config = dict(
    num_hidden_layers=11,
    hidden_size=128,
    num_attention_heads=2,
    num_key_value_heads=2,
    head_dim=64,
    intermediate_size=512,
    vocab_size=8192,
    hidden_act='squared_relu',
    norm='rmsnorm',
    norm_place='pre',
    norm_eps=1e-06,
    positions='rope',
    rope_theta=2780.0,
    rope_fraction=0.5,
    qk_norm=False,
    attn_scale=0.125,
    bias='none',
    tie_word_embeddings='early',
    parallel_block=False,
    extras=['local attention windows', 'gated attention', 'value embeddings', 'hashed n-gram embeddings', 'a smear gate', 'short convolutions', 'an embedding shortcut', 'learned residual scales', 'capped logits'],
    init='uniform',
    init_std_qkv=0.034,
    init_std_o=0.0,
    init_std_up=0.034,
    init_std_down=0.0,
    optimizer='adamw',
    learning_rate=0.00283,
    beta1=0.9,
    beta2=0.99,
    weight_decay=0.051,
    lr_head=0.0162,
    max_grad_norm=1.0,
    warmup_steps=599,
    schedule='wsd',
    decay_fraction=0.84,
    decay_shape='linear',
    final_lr_fraction=0.0,
    batch_tokens=[8192, 16384, 24576],
    max_seq_len=4096,
    doc_mask=True,
    train_tokens=117300000,
    max_steps=8048,
    dataset='wikipedia_en',
)
Each number is 128 + 32 x the weight over its row's rms, rounded and kept within 0 to 255. Layers, rows and columns count from 0. Numbers have three digits each. The size before them is the row's rms in percent of the matrix's.

# layer 5 MLP up, 512x128, rms 0.151, rows 34-140, columns 0-63
106:142118088106089107113148117141160064160127139129072155142183102088080164117128122101110107142160084127182123119125168149149092100161086099118180139082116101084111108114186097145095121096165131
103:148119170133169172121182089146195118150133159117107112148116137111113164136163114112162144113096038154146094112141185110126085112153118122166124081098114087130072079171143167166099176060082099
101:155148093105105159206201109177140110103110119109101118146114173128112086182148153113165181124090059089128137098157146130086131116175113126085147085168148132156160099111107171141060184142146111
105:174134099097123158179096152122079099058105114112154115127128104066149115104109080093137125126117103159149123113145174136135100116142096130124190208163106066125150108133121105127177128061180088
110:151124140093111151118126150175148083110103145102097095118121117104190154126181154175064150119143128195159116145074119150093154140198154163148132161095090126128133161161148172139055159088152139
105:183130168107155157181073133094145136101149155149113187092096163120147152085104136101128114122148140143193144093155079194078119089153105169203177135100101105105162118102183105111146076099120105
107:184136146147171118129103121111151126154125128157048170114121162084133147120127109140166137162152119156078087092127127131112081096120082120129143027112188139100114081130127156184045139116142037
099:146086176071145208135127128137143162083159210110075114193134106162145130147093161123105172150140084139088119112137099135178103106131104167127124147105122105158103108155172149136131178130094085
092:139097124113169140139224165130134170160155099166129072139138109114081157180081123175130108178087145140117109033097154155176095135152153128116107107130098116099145155142215149127087148111193119
098:149138119140113152127135100138152128186089162175181125128178077148101101154096142152130078143092116109100081065150140088143118175190094140107110105121151070170146179149140132143070100185163144
092:154145138102111114162130098158083152110137174109134143129114171203071181076137121115165109161108092140165140168166164115154130175123190057080127078103194087116130129146089089112144123080128136
084:146143097125132145154163098160155070173146152086168137165117155107134118105127211203140136191068112156142158173110198106185158099144171132082145067191125122160128136152089199134113129108186125
089:157138097128143128178114172137158121092169133111148098173105147114120147142077077182206167174134128117127064179136161118159106128097119120120083065149156156173131139161158203103131143107078135
102:133107150103100142180172154135126187159084096128112176140090183107125099145130187105164175134123130143125054142127166088158096113146102156167091175172117119117084111131102106074089127099175123
102:149098162104134096161125073131120071139140120139095114184109069113107113144162079135146205125094090106163140171122137155148184155126174128082129126107161102176099129197148133181098128076171097
092:151104149135074152105082117111194099054129153184147159148155096129128135098179121179117139128087054064196133117105126098153140125185139109094161104166083134106171126092142162205162121128093120
099:178121175143150206098093132131118093118112158082174144166146118105112128185130097113155143110135104123123095113164158086096061123105140160100134142094132091171124167180109142131149194124126118
098:143168099089111143158113094069138052080144104124147139159180146125097095105133148099133124140152081151138131095107204207162096176210148076161144094097107139115191084145141122184099134137208107
102:147173144102070174084141079081141126163149161148108058121134101161137111133199117063104162111152124104161129130148186072165119150112117155061150124126142113116092162135186093094161133118125089
106:155126159137093171091141192131123164178081086064146132226103131107167110122144140149095071126163116134118156092146126177114059139101091158142118150123171064161102149103141096126127139122119138
091:164138125127103145087149132148122156151068158150089177143116153123166202100104135167170117108106146134179155145114143119167140192081148167151149183214108105178086136160153154065067139089118075
083:169131102148120095087131126064085141111152156150150170215173071100094210114126089113151104148119155105115126092101147132096085062122173111133088143165134143122166119171087123129142158143119115
026:196085136084119162163160156151137157157153130094131150170114169094125136087106109110120160123090058180141164147142112191116102124170124139103137099129161156184103096150170105131096124112132089
018:217049117107083155117142155121148116100129159084104148161146101129175121067073114103127120122141152154156154123154163169148086112170174122084167103148129100148153091163143108140096153088177072
097:147128101165097134132149097098162109133165103114140145123138144098140109128099131138102090221095151130186129076188144067179114158183109112181097083074095127127190091118208092132113118147198105
103:152111157103139148137141124089158152134091158163170188128123119148109128107117120220147142107113147139115100153148103202116130086151134096085179059086133135112145076133147173119141106141147056
097:157115146097101099135134160080194087125126152113102144146129182126096124109099163147143174131077137118176119141128160102201090132139123175147082177083154077085168156127092134127100151128101126
108:142086140128142151176146205177135103167116147100065158169077142151101124122144114134093138096136112156114112145126157134126115126130166157138156106137089130113075046147149169074065174072093097
090:154147151105082087154157156122123064142134086119127081148157146137103050099122128134147122143142166088149136122113238159191124169096150113177101117070136134133086111065175159160071160152133148
102:144090095116127113124166137104166101102082151127122127122122100161122157132120104136104105121134080149197130116167154156098101094116120184156132127080110139110092114170211144184062094071145133
104:134139162121168131153182081118155116098161187189152120110097090133108143107117154092122158158125087093121117108155127092135119098121151135187128155085148123137145065144116126145127186056133097
095:165094145112100166168095126124072141185103122117109125138102178122103110141118149098174145150147108101108201102190134065102127161129112147103166118125095110120175152138191075114121088117123158
100:172145174137167127100095109078180121140136137124077120152155116081097195085115115097114114089137128147114089127128082089107085166194115145071107179147177091102149079059099136117088115153141159
105:157044116084110124125165124127121164144104130139076112173129168120133193187176087080170153144114151157122129104128122136196153126147136144116145148117095178118085108110127152071105118073162102
119:159116159039174134123188149090121189146092119135151094171171120116126122114072158098162146134129081131120153161156112160149149115142109157089180122161168162104075108118130109112062087081085065
108:170101103118099137171131095152113105174097116090119114114126147165137144111118163121161157184119153179098178139094125090070128124109090115155137051066101192116127169081144130120130107125188071
105:158096128112170110138123166124167150117149161133069098133107120099117122077154105092140180131086174134141148097146135134188059091115104169100082065143115156116158170137132118131156208068108078
100:162108117106129126144113151099126149144116091087154145090114138109178105133126157147168127132065131122137107140138157138126102126117144201106183143183036161183141058143199145150105169069175097
106:165084151122102106136109096076143058157157144153092082167140154075129093110147114111135138156104130149114144080178149162174102060155167110118136173162076101114163068150171096106141181112105076
095:137141074118131123098139161086138116185135165120155152127115162114109110158065153119081080115065099119086108173170123111107112128125160108105113134191124093104142142125111215123118138144032109
102:160130135126128163180150181097118151174111151135149200119159150144127158132125120142173124151122097206196153187112117176138103077128128083130105065044150112107152121098086113123112077101100130
111:168108118138113089122101110143154162131147170082093136177136139114105151049128100069171125180138077156142084060162109108147112127197167159099123142133079128124091064158163091132125080157138139
102:172121117148152132121105122077149102128069149137119132155132056101151106070152177133094077095172169147103106122147067119169068122154087137152115117134144122079177109104136096125120129170187105
109:156096103105088139166194143130113138130101162160140129149196162089109138107130165131153165127106125140049125108194112094113086153106131140194194169190117102103153059161113125139135196154081095
096:137122135115071203185096112156151179065148089110116181126085117113125089146119111133128120127121143145147176115117167158183126100134088101071107093161152110071121093134136146098099132132106133
108:160126165131155172115143113138203159158079123129164090156135129100136059143084056165132184178165111124190178093099092111108165096145086104132117115129115135125171135108143136160147109127096111
102:154101148155105179182118123153105124079154184134151132110125112138096159171164141148146203140149140150135083113148177117131128121154148155142088143166183096164115093130141102135108059100105104
098:141052126063171141108185128134127126129152115118118147161161027138195095140118117124087133171134137173158095076143131136119170128156171130121176090202186092107114136176154096194111114094119098
092:147068161107112135177180092131114080170156128154132103221137127116194125191108096162132144088078114079153167108158130141128128124131221141116096120129096109190207085153145139181099104171147141
098:154148155096109151111166147163163117153145199155106096112153112173096136152155152108126130150113140137101113118123131111178146101118162167067077105138192121183198195104139151083119166108166172
096:145130114065122165148124190132167109160090103129180119109137168126103097146092172140111164142114092157162158097113116115182098107144139052106151093110138111114097119154194205106130101086159117
100:151115128118092125153071131124179091158166141137179116200139173159112110125142067085114171190086118118122157125099165147115171098154122117109159043092151125115142100101148112087118185127169162
103:145112120136091115184149171130148136140148133147072148109134115112180144079065116159123181088103089174118133155099184142135118105143118108070145131130146135163148058113180139106136111083228079
092:149129126143065116174132114185104072181139161146099141199133182163120107162110070153152148158128060100143178117133156165094175145144089155079121134154106117149102113139110166200105122168127069
103:157141085115072107176164148190127164075111097073116127088152137156144067164160125085096176138126127157101090161155124145139147118148061177064163158124165119165153123091163131151132140058143123
101:145104143092159119129138217105135173158122128125146192149117173087130084171091161149154118122185115088134111180149114167163112131193127095113146077108123121086125098113158142174121172162104118
092:137123106136097125120152166127133117134142125112096136144101147169074093136086078100104115167108108120131137085120145204162158145121137145132137139089095156124126130137199163157089153084196107
099:151084107139158219181161086173140117168155114126100090199134129163109185148108142129118175167058164124142147177122134097183093117156076127155137105149121168161108138089104059116105146125104068
091:193118150151069107182125125118152115188105126149102091142116088132095151060090080092064190121112163124104080134100130152131137179093156126140097129099215137159094134128098150132124112142139135
102:137136117132093173124117178149190146115121191124158096146182091087132084183114129131111132172152139124149144141169089207169116139164159153142162080113109081127128166105155133150113136116119131
098:137104112132188143121217201142101091113148065095164079124167124161154134098120099100060140158135142150178102132107148098143139105098112119123160156089147117153122079109215180096071142090152110
108:140126124075119108128239166163140115138131168150106108187148116133171184154123177132067118122122105109172109158119173139128086080113112140149123089114160132152179086186109160138063121135107112
112:157109125093135118176133129110181140130124098100098143114117193096123106138074063112128130186099068133114165087124217090166143160103068143184117150109172061067139110154184129133193161139108135
099:151125168083157147154190093175081117068100120077154108115145111144129081140141123153112126167163150160137098196139148139111143105100150147073134105161102099116163112091141144113070164091115112
105:128121139112106175114152198134168139178165170186106116094117172121141089096088056102117134163128083125140140137191118182089090156205149163117117056140126114113129121147182169137124082141181129
108:182118105125156229140120111166142124124080180130101143185125079123124093060139099129102173103198120155128153156204147131126103147164133073121181090110087098119086120136146116140112102075127072
094:141054122147133146139158166124188163144135135162164152244171147101119176128166145096171119135119114133065123100131135128116130133151076080129146128127151144092142073104183133176072108150137147
110:153110109137125179129172166184161088141109144120149124155104139097112121160088123159066124113112166158159108117133198093092115078148161089144108114147128172171168058128099132135125110116105105
110:147096176052141154149107091136104112154147143097164128190150084149114094154111139131140170155083149181090123146133138137107084082150062154106160078156161098191106152195175106157153112105137114
105:159145112101112215160098112146112076158175153115136081199136143070182097091099107167148149108158066156125145080088126171150084145178116075079183120143154162204118134111125131141112130129139112
097:150092129141108158153114192126119146140101066117200147154125163170154151054121129156118181171145121091180120145160125127143058078124128172162144148181169090091083068099171110123128127086132141
109:139123105119099138128210149167092122114063101128135103178139092079155084158123060087105135129127106123167148141107134134146091099132061134068134153128140086144122108168138109193116140103103082
094:152147091111113131114171193130125150108085123153101155138097149165087013127114079124098121112115132136103129151227172142090150157142130113131114076092124137124097116136120118135143099057087104
110:140118114038150172108108112128163096177128106124173163109144165179079118165106116105136189115142114173149144063088092147100112120121161140058192101174178077147157117117111150160093132122099113
100:160140187100190093136148110125090146182166137138119123164171092146124143073091071158112156150128088120128130172124171161123117095154128110082138123122103109132116133127160154150156125126075148
105:172131146142128212143126127177102124056098069136124074127172172135110098181079135121132175144138129151135183164128176117131126111177145194079158102138079119108126166190138124169125115113102119
098:152088195095126164177070120090102118128147106142099149126089105094133134112088155090094124073165145170082153077188152095182146148145113133116125112111137106120106144155110066117104113107117127
089:173080149147083177160153137106131149145096176121103162108182148062087148077134131146102085076126090148200173115141118141106070113137121117139133104118124100153108096102098101106169182112109085
100:133138116088130098167129220164087106138139171174187112140145134131132079109109160116101078127114124152193118136127142155136143135148104203106166086158097078098172181109106193155104115066088145
108:152134094127122105118159180152108072091168126181142158175101127130156105063087111142100226125075159099130140075140117135172118122211101126105152151073073127091189125133118159119126178099115111
099:136174119053179133197129159127176176105142183146133156159117139132148085135066105135152130158145031158114134148114098154148135117155121177078172087176148066104108090156173159135093153126078080
112:161081127125127077155134129177137131123088124091140106201084181157168102120110131151130156139068110119150114113127147115117170105180105168076162127145118121142127142131137097149136188116171122
108:167084168144131170105105121146129153149119170138141126110190078115120086128129102196083094175081104177099158096138152152188109162131088175131114085063181091174177170124171150148170111150153125
101:164168078075121170115138186088126151133153117132180102133130179105138112158137094154165132150100138137105199147147111141089050114172118190105214137146153144093131084119122106130084167043085145
098:159114126092080114173145163129110133120143135156108105103106171138113145157156171191105151167167157232125145099129112140122073095187126127093135128184125146098096090111158066150146159109093097
097:118076114045123095122166134149150152147204169122183187136135140148157146133104101134095083152092139103192145151116205101117131149154125106069099160225085121146148102097174122144099149138188078
105:147126073093130107180135161152141219119160133146051143100085124112141128117095140148141142140117165156148122134147178144135149085136146116122128169144209085125097136122166181108104103075079152
112:145102122132126088114107146094151110123109152168141163135149107097142115146141150160105156144109113181086039159124159147180181104119171184134135094092135105154154096143170123130129172126143146
025:229096119054124174153178122126176113139151142158134151176137158120101106119103127167126148110121102120169135111135159174094108089152140153123148153108134112164137117150155129138089170080116120
103:137066126123190148125160164106140076086122132127122130110179081100134146081088130139083098111082110149126154112164199165056119171108134103131171191118184128122137137099119104170144130148167130
105:163145143057148111158135091155147166120141125109162161072135064138110152085138088138141113102094040107131170077097165091102190146145130169066112113111156117147141119179142167137093186131152115
099:161090125164110145193133119166158095188102108117114098170171148183115134177127100130150173139084116064130126067133203175136120174135168131166163092147157104185168153094154157119064138082095122
092:142077143131111168140124144149137090103122185120135117159205115047138160085059115101100150073073127082103115170159121162132072110102165137190149128113095138091143108108096083158095188136130051
087:173141157133100118117189098123154151187148173117121192111120147128108120176139053109198129154051134132139104134115129142125181108141135133078134097134084144111118142122100176165054144149091106
096:151086146139126151112188163106147107113137142157114189119185158128152132103120095043131094110164156164110150197125146175122151142135110121124137120105157093145103177159137145086121192080115087
100:147083152108173131189122079129135135151148158168093165125158129128115149135151153121102152142113135197086108139148110063106136089147133166152057116173146112077131175195132159149120146060104081
094:132091151114118178167160158123147153148080117103162111183195128107102184115145106167187158139137134119113150148139143166183102147166095107136141105138075151162164137192156141152143131065086139
096:158079149055133151172097134159110158142146123159123166142159107119173180075083141185144144156107099097116130130114119138124150146148106150083185089106159188109150136104157116089166105196122087
106:158093121122110165106099152125174123103124129116150174137191149210135157170118115093174066131099108143102190110172122142142103155107109171106078085165093122138151117145143157124138112100101107
098:179110082152080148171145160165129208123127114093089089114131174128094102118092086130104112143118094121142141150200108133122084158097124148095157130176212167123110146088117108119081159149155139
103:150125077102081129106140197119135153102184105155174157192166128134076103179095120057160141111145108102125161117200167093158078109138122147097168109076176086137090165168146144193099099120184152
094:142167193119109181100158146066110131127160135138108126141167118087137122077153167184104202194081135088071122114164149184123152098135122173158094139139149121188155161146123145127136180087100086
111:147092081151116118130103087152130172167076133096122200094183148144174153137129128124122128138089073160101122133185128137163103129131108117091082139140080109097096066109155155119118131138129133
098:163122087108080111174159088148153124137082139142096155133166088167146148161098162058143118115143124196187116077119186153160114128114118108097197171134127073077216121172171115151134096146096117
108:182107138146104117160124123105073081111154128125127164138163148151139130112136105149118144138127156111082092093116172112150048109113184122140159175159154015161108164117124148102161169130116105
095:164149103112124121178160126181212104176134144136138095152146140153113088137151124127128182188186116115131133112125109109133118141150100093077140149115122110223141126197093140170140093139125149
106:154140090086166149148147107117182115131165141147154155204153118105109117123126057119119142140082101179109164082129092144113160140230139114124165086150138109095147089140146143086124201138101100
# layer 5 MLP down (transposed), 512x128, rms 0.144, rows 34-140, columns 0-63
105:055128109088195120102151119098140158102121133091109150140173117140186125161207103060090091113107144065153066184136129042144144121111135148129091117141147142131074151143115102194253125151142169
102:082077159149120145076112084180104126128148114204124126131111128114122121138154172108157076158118173129192073154144160113121134107128138204172072120153132144183151172123160151106072110093054150
101:123168072123167084149194118112175066162091109167105141105036169130107142141126202158126116121134130149131133154112135114141158020105141156049168146124115084126125152108060123056158106166127120
106:147053149078140139082099139121162108113100154140171124121161098102154154111081169106074128139141153099103103149089154134109114111155094108121099104150182140160155145091165170118156089169206107
108:121119178170127122069118135124138181107164157131124134123127135119170108118117128137157140159130160178137121141088133133112113112142096155150111125148165137149088171185070174167115184039136154
109:094182087152132155089086166103134119178122091124100188149069127172110147129108137122110092144126161072130158072144096135151158124124131153158079077153113121133113079163114140109155192088084136
109:138148118098155104119133100090095129091083100118129153169142143185195182109166198204103159160158123127135130097147178139211172154118048107127177169087148100147181181125163135119166199123134128
099:107102134154146066147149111152147072130116110115180150111173168114070192135141055131162124165184135134135089156139195160107123114119116076083156132097119105122159176121145094174095106140106144
093:045106086149159218095103168121086132136169163116101179106077149096179132145125188097112107137120173141125136137137094145108148132162119192087126127100153177121107103106124163106104119161125146
101:148103101135112132126101139131102147135043151098159066087153093152114092148145147140165127084097123071147111098105141056141155155117106098132144180097134095107064105150169129142083144120156121
094:093110142119157123146110129128101159135072135138164102129086161194167149136097101082114155139173160115094067075075154144094172114116183091123122101068112136077121159123040158170207139082098118
089:050191085133118138157169088131125101136078170106155133187113143093139087152147152196115149163118096174178134180062165138097159125078128132120154131089150085125076176127044217152127119090136072
088:129139129188159127079093083115136152102156150148122145140098077154069118183115177107142146140132158131098119166054122124083119180105035096127114199111148131110134164104127166116135100156075151
102:065168137089137131191154077155111135186089143133124131131145158114144146153108065128122135108147157124152105137141138069155131202163093141168114210148140156156147133121175122109065140147148101
101:098140129135179174139148086165102089039060096131139093151073093117129142122124108112124119139152120086107134145144135120139159128103124144109158130105161142190151161142099090150091113090169102
096:065143127122113133126115153087163105103105140132086150140174138096144152128158086128159097074137151089143080151083143152080174141167123167136136153147112115130146133124140163157151069179076178
098:075148057184171128101119153145115063120129091113096120103084149138124149128050177172113114123129145171058109128104114133172116084145086125134112138126170146141132184122167136102144081137141171
100:140137113142143171170133088097146153132145107137070182114119179124102125124215140119183116106162108115096072142118073097092160110103154141084083132160166133121087110156195190125192095136092067
104:120151090117100176164130107118193140096102125169127121123132063168122130091146061171103158104145101133146188149101149091147115171140139147165179228187124160102137193123158090107097129125084161
103:051165197122103093125141094151136169140060082111150179097076095104169022118132073162092098084178156142120164151131080059107138113065127125159122117117149104122134090114188152107180176146128174
095:115164139127084123098123103161158143169058120167081166087133067147124116159148105137133094092175040101166133139124130148132113148052085123156164144103117110124118115147125167134108096165142168
089:063117112170109110165104150172093143153129134182107133127093174073108166094093157129106146137100143179122122127089116135135125118124142128165147153146172146173088160134154140061134083174155149
024:086180081153069122141197169131122132128113167142083190158105117101165134154139129048123106128160198103163136088131158081141126157173132193122129093118075103132145154155079127154084111168121092
015:098160111106175148134078166105144209184160126119073120177094098138109055136193085147197143114155085130112105142092128122090155158135106080154140158089098122136120149113131115157132148101107156
098:133126182174179179157134108152164123129143161110124134161193079154089097187188099110134106151116159132114050158109131119164122132097101160180127088127128143066123144145098122107152142079077118
102:155152166139170112143129141109083095121138131176137166116163143096169126096111190147114115104112148123124140130123084229157152161074145178045154123029129174091126117130146103123095081051103116
097:094155110188122110152096109147140119109095120106118069136175163143098159130151163087135147165122192190117139143135069087113132110163162158082183099191179151090114089111043115063120114124076131
107:045152075122147123164092157136134147139199105080139122144090190150115173145139099149135137103134168102106164131119101124158138086112134108153123107118144131142127110101129196101164189146123167
096:057062142087155181169097131100134125117067113121114095147103121163118122092130120119098146168098165097101100103093131157114071155155162071153127094126089151115141160138153112095093117129142129
101:068136072126177085113058103126110155094096139127129165160132124150149140110177182134117096140091144129135132119098092187107104098101097176115079159100139120146179120065129106180150179132150142
103:040112095138101169106074113172152177091112126177119147118075159171153170138106121127153155135128160062104191153121056097127178138134094194164127140135104143109159129093155143159107134112115085
098:091145130099094118138118115139118094098047145097140130119134124111192105153111137210122103125190080101127169144157142061169212133141068179110103147162110179081151147076156091073157086138079122
102:092128127145107146186170136137180169136088147159117124129170124150143138125139128134088120119110100126097121105141179080156174059100097182190167147122062149130109160184171104157058138183066139
103:051124114118138152084153090144096119104108141180113134097087151122084114113111133124136134123103142132097061123094106113152099155121136099085155166093163102191048160066147161073116182115113063
110:097159134133158086148144102096101120093098134149126141145139115132164145089086126087143095112131163103040090152123083092148142106135127149167133158181182128109075101153092104088073107102061144
107:156160115131109151149182123141173126071134133143156077147198134134132176157151102148149181120168089152131102167157077109102096128067102125101120148145143074146107141078082141185159059090130086
103:145075169133165092129119144164182147121178112151102047120110137087094135103156088082127121169108140189145088070138134089064128131113123092135128143106104172114130111183139093086124154109152199
102:092119131140118095147124106131098124161120143097152141073135187094155131136088194125130121158155134069065204108127123196106083171162084120127168125101125175100179129099107157159141112147167135
110:156117109110135124132117072180142081148114170135090139125133158106141159139171167178125118104132125164099111158109053189089126104097140116075116117169090125131117158106121135064191118130126112
097:056070070154189154144172102169130112162111114102137114155144137138112095161081136142112159124149136171136112065121076080081158147117130204116076110132075108162162093139106156092095146100155172
103:129138079171172108144087161103145147133100148119165138132106165172129133119101176078136147173160109213178156147120069143064132093151082078098120175122099104118179134097120177168149104096103146
113:166125086160120145202094150188147129099122148136060153159153148146157084133119117187090128131160130151158072116156143073086145147133124114114119177149174166088124095164064043134136116164159145
104:138133118160100113159139135153070108116160112091115164150147131078126134158156115130092135100126162149112152164161129179116193105157138096180150116173136136125165120151138162142188148140085049
113:131149114128142162118161085109165120146121158145146140074108149131122132130168170148137138122150111103120103155127084128133148197077060108133121153136122160144186145183126149091146182204058175
096:085141070091097120125124079129079094137107089145113130164128117065159069093119139086119136165130137147103140131135090134119159182140116121151168120210087164105104150139099175111129135116176117
105:108102108169163122179136123167125086153125104124096102137145144093125124156104155150133192135158129114082114089171171127095226114086097163118080178136086121072163115158146149061110141173128152
103:084125128137131187146068119159114152112112150075084101167086175142137116141140151139114120100125156120116136132120119097115133127136095129167206106101103163186155116135103114094180079161152201
094:056168092053206093077121156098124099134162041060127119115124128175177112166141078131113085115124149087154181150098127128132119135116156082151141129115121190161073152157134140099175124163167182
093:051114160156086116121141098161107102109075114153082122146123086070150082106124116096136142101199105110131124140115109108060097169067160097152164180109109133145169069156141122127135045160156104
100:055108128132107118143119118153114118089075155109096064133163075160115109093118112142115146111105077129137114172075113113134194154132092100095119116137099114162084186108130109096124164089109147
093:000125114067147147048139110106175104103156131175125170126139075138184137137093112160131108101098185125158106176067119089130110132143100150159130130120137105121135157075111125128170130135155099
100:045101101138104103180106117129140118097122097124119146063120104131092127152106079165083119168146120099151123189092135125070151089096141144172124167060128100149161137126165089125094132151148146
101:215144097204165083146132095143165128143139131144126169155139151110086093115155142123137159156140070187108130175143160177079095096109107079160071139120188087177109142153143175137168111103132087
095:156163121234077086161081081140129148075033169168084160175064105126117122100121160140167135172144069144157141137105072111128163115085090099111132150096101113189084066128111119145124195120087137
103:046129142152161143104063166152121132097116127131140142137123087093108127140161185100065095074118112105108168083133113109117163130150094064120138124131142136165106120178103182083124106106126141
101:116069122086132106111092102144138094155166143124081142068093098152165130113144188140145106144135136090140117139144182101097143114105091115128081149125122158125159092085122129155116186101139100
097:118133082112205139160121099142086147071098163073130128071119108150120140146114147187085178155130140148143086114087123168106169150110130106152088117157115127111060143117109147116154135132120094
099:126113094195124161187148116134174114143092079156126095202140127128145138162111191147098176068110143134096156159119075151150110124127020104139147134115178108112077130079064111153201161097111103
091:112103084148179158141103117129089116227103114120149107215088099123097109182151127140141147128092127103126170114130108065124125137161125098146116111122160200096117161125115089177179105122098114
098:064145101145080161110159123097124141061127122094046133099186110127134095122126072214127130111095166177189132185136152135094120133113096091134115112132087148085121133156138128129167101121115145
093:075111162165085136143117085071124211172140141168129146164119131102091130147136125102163138162120128136155161090077084111147137153167121119135138121113088166178132091154068126141079194091099168
105:071178090104072152121152115123128073113142081136085151131089110125153175171143122166120115111106155104111158122102068135099156118114169112124098147121194083101160089067104105141154124126105110
111:107132117125126052171094152116151131091120154152156108065101078154131085128135163159068148148198103147119173086081127137131118116128097111108139147155116103130088135089135105103165141096150115
098:055111076121106131154097120108143110132132070100136091109074143082117176097141117110142104094073107082109172089118027113161202156187086145168106091163155104120107098140154180115161164132145160
102:045074084165146124093145158136082119134132074102108143117140086160125158170130112141098137130129159144140100105167079119113143151118136071149183159153149126094082115103123123081159100173153166
111:137076104126133133063115140093089158132117119116093124128111097130160115121137164107116156072171142157118073118117109173130189111096180104083143106139100100153118114125160114181110097101132103
093:037047146185133225128129206123150167109123158131070135129167138074151137113192165062178134107123111115096102115145136145139115132149093073191139188152158146150156151131148142148139119098127134
106:017074016123101151123070135137136147138132041108114160125106136097123158140113148152123159135135145133089183115083122127132125125102161139113125123119206149134119094102099142111147079166103151
105:034102135098160115137123087134136113132116153119180184170147094112153108120102153096059105111068153151138154132117147083057089174081164137124132119175177151133140111070091139162123140168090123
105:098116112148138070159085090125072117105151131147078101107129088134140104116150130152116139113132186076205147184096101111109127113102073139130151142106105133140148105105113093119131136168138101
096:057149107146128065164113136094126107100087120189126122159082156113134112084118087086145108179093145116173111104177154116155120137104123053167145147102128146189193199141098158076107116129134114
106:056096109135150137094126136129121042114145180113144112156155138119151072115138105125130122086028123140112101096145073175188156091085095159132107147070068156106181166135123131193099107089163135
097:095161142087126072204128106100088071127118131133144091085129163146144130118120103104129120155127097205179132057133132167178131103115184147155108128097081097132103158108186124127118158187212118
108:044146131087097149144065118149190150095139137120111065119150130175079133160107126159086070126104102102112157113119075163149121140146162177117159162137105122144128088061139114111100141134125058
100:088136099092132120119133074100085116164183153111097106114122086160122073119112146187108111109125160104142129178153167177102159134120168177085153107104121185163094142104142114130192171152088168
107:132200148153095089156115104123134126092061104167137112125143124199135124111092155112104110047160108106143134134172118146155108153155086169120124160114044146126079216119124078129099129127123073
098:180094164115126109170152095139074160155082142117154098146110147160107064171183150171109124182088132149148169146127152100183127110136129086132145116093136073149204100127140124206119134061098131
092:100109111100134070087143143072133174144076100117139121094122165166108090075145134178163101138203125110172137107103121143101203099156089146165089181122144106076080124019133127122174166146069147
100:078136069122078107137124171161143141098127114146182146073153140124103061108071131162119087180073118193143168108108065044143101043144101138132115116078104125070147114141066100105164167179116169
107:063176090132129131145120138062157106072158139108122109160116139087140166116111092123126085131155130118180057130115112097117141104132194108137133173158161193116110150125144153180149082106169137
102:130133123141127137126120071136113135143117156166173090177171088142063118165137176148173146129152143142185123130018166145141136151131099122117122100140113107084094094098136166092088182105072138
106:082101081100157112076109127123159127155107085123087179180106152208121114144120157111137098110166133076128118111146119115062144155120146143113120102143167138153109182070162082104152140161141141
109:086134143147117097095175114140102116168179146057164053146110085165118149125060102191148127115125151100058121079058088156144168134113091155144153211114156108100114158133125095131134109120154147
101:042145075111160084134149081115175104106090097158155117107153142147123085162111117134126164166165143105108150166072107125130098144142112091147188141164180145081115117156121105088165139036144114
099:003191068139150139160096088182095151092129100163108114144134133114071159125158165118107165127114130191143137154087078140147137133136095130116115143113159135094120076093111124120137120138089163
095:082103111149153114109076075110111151138185169077113096110123160131143074121150152106089074130143143082104133091090153091093193125140103132077167151088087139137178178129094169190165111126104183
104:037144084172115096141143096122126110148171110090142182122087190142092174122158122143112127181128128094153095125179126168148125133141218133125099093129134120121150095068121148122075121165105133
110:121102117181113154130115109136137130100125086142123128136148105123109167068119151144114161148142121074109166190089063144117073124104092114123139127181120120100101133110099113145176052101072156
022:106161112112153080120050158097098175128087135130100083094142113130099168131123148110125176143158159134091134161097167082135151172104107058216176168118141211184149158133151119125151100134148108
102:125180136084133148084128144088136105162142160142122124106122120150116045145157140124109055102154149112181113124166153120175183157073199157119160115157145148186071156111120124126125124138129166
104:120149125114188126145140105093171120136078111184131120065098110143148071134077162093149193106117094186102122077156117062165178085117087105120121150132123171114130115092088102106120126113162144
099:127078126196120106214136079082131176195070165171098171118107119158140165105150142106087110181130140119092097194090176134135119119091134117149116121153163080181176144136132095087174149094080166
095:092138142119107073140165130145067122108114153135134117108145079150110131141144153118164148081135152155066128129131099128075099153111147146167113154144087133079056085097184192121129080178110130
092:099194121133088136092127156079137146132109154120092159070156127098128058151123172110174178147171107114113113120109159127096168100154138145125097139100087155167189104138108147110136093139115089
100:094200049176127094165108104074170107089100167148114144125097111190049112096135090136135097078097121164133078107114147114126136164062132141058148145137083108135148099123105129106119112118099164
102:132069109111104139133120163124097135183164148151122138104080131161080167083113087105132151162098133132140147083122141085098133128145145204159090109104116181122151119103100166174125127095091171
093:112098114215126138121099121139147096083097183134150075112098134111153143150164165136162100139130127156117117115125167094099084144151146124109156093059109063106110171117188120099120123116070107
098:087055142158134145108091109137114128164077096132069153090145132119091170079116166168130121093139093151160122137115166090162071131122106153222182147080109148123188172105099129148158136127133128
106:107152079147110114127145131121136100063072153187137154117114154147168142144101152154105105200147117116083179124112133133053129121134115125093168076151178164156108141134105128124083158114138145
101:151121122095134125162125098129148084169111130138052116122104097133119069164173111129137155170117118108165083176103207076085120094131136133128104140157161118160117146167115078133122190198141098
105:052144114183172149119094141131104102116135086110092123101111105153172119173067189128126139125125085146103112066165150070122117075153108102122134088093136120139114200149104171101152100093165172
092:079092106130081145130156114079114152181096115099178138093172125138116126099145111124130123150112123139158203082125162108102105135150119121133116089148126182112111138171177059128141091137128124
109:078123065142131071117126131092147101103153147134085171127132171087210148115158126138176137124146124134093126124127108166133119190112145178131156169125097154141085130144177159103173101117090119
095:000137113115137116077147117118153161130126097120151137085130175082176132100121093175103151126174132093101105154141141089080171096133174100115138107125164116169111169127112131105140127130108115
107:090166076163115112079069145164115133105106136144066094120081127160105164143124168139071106096122153143060141150085086164116124171175145125120133197157139132187094173132155143068131097195169131
098:067202107114165066114107148114169116105085158102135144150103141140141113149163113144103081152161099108171116185132169086099186137086083133066132113145129110152104168174094122069185131163185165
105:183098072213148168145123130149169124142092180161138147156154133104165067153144098159124149127128158137137180131106170117120136176169104111154096114130095139065087049151122118071165194149140112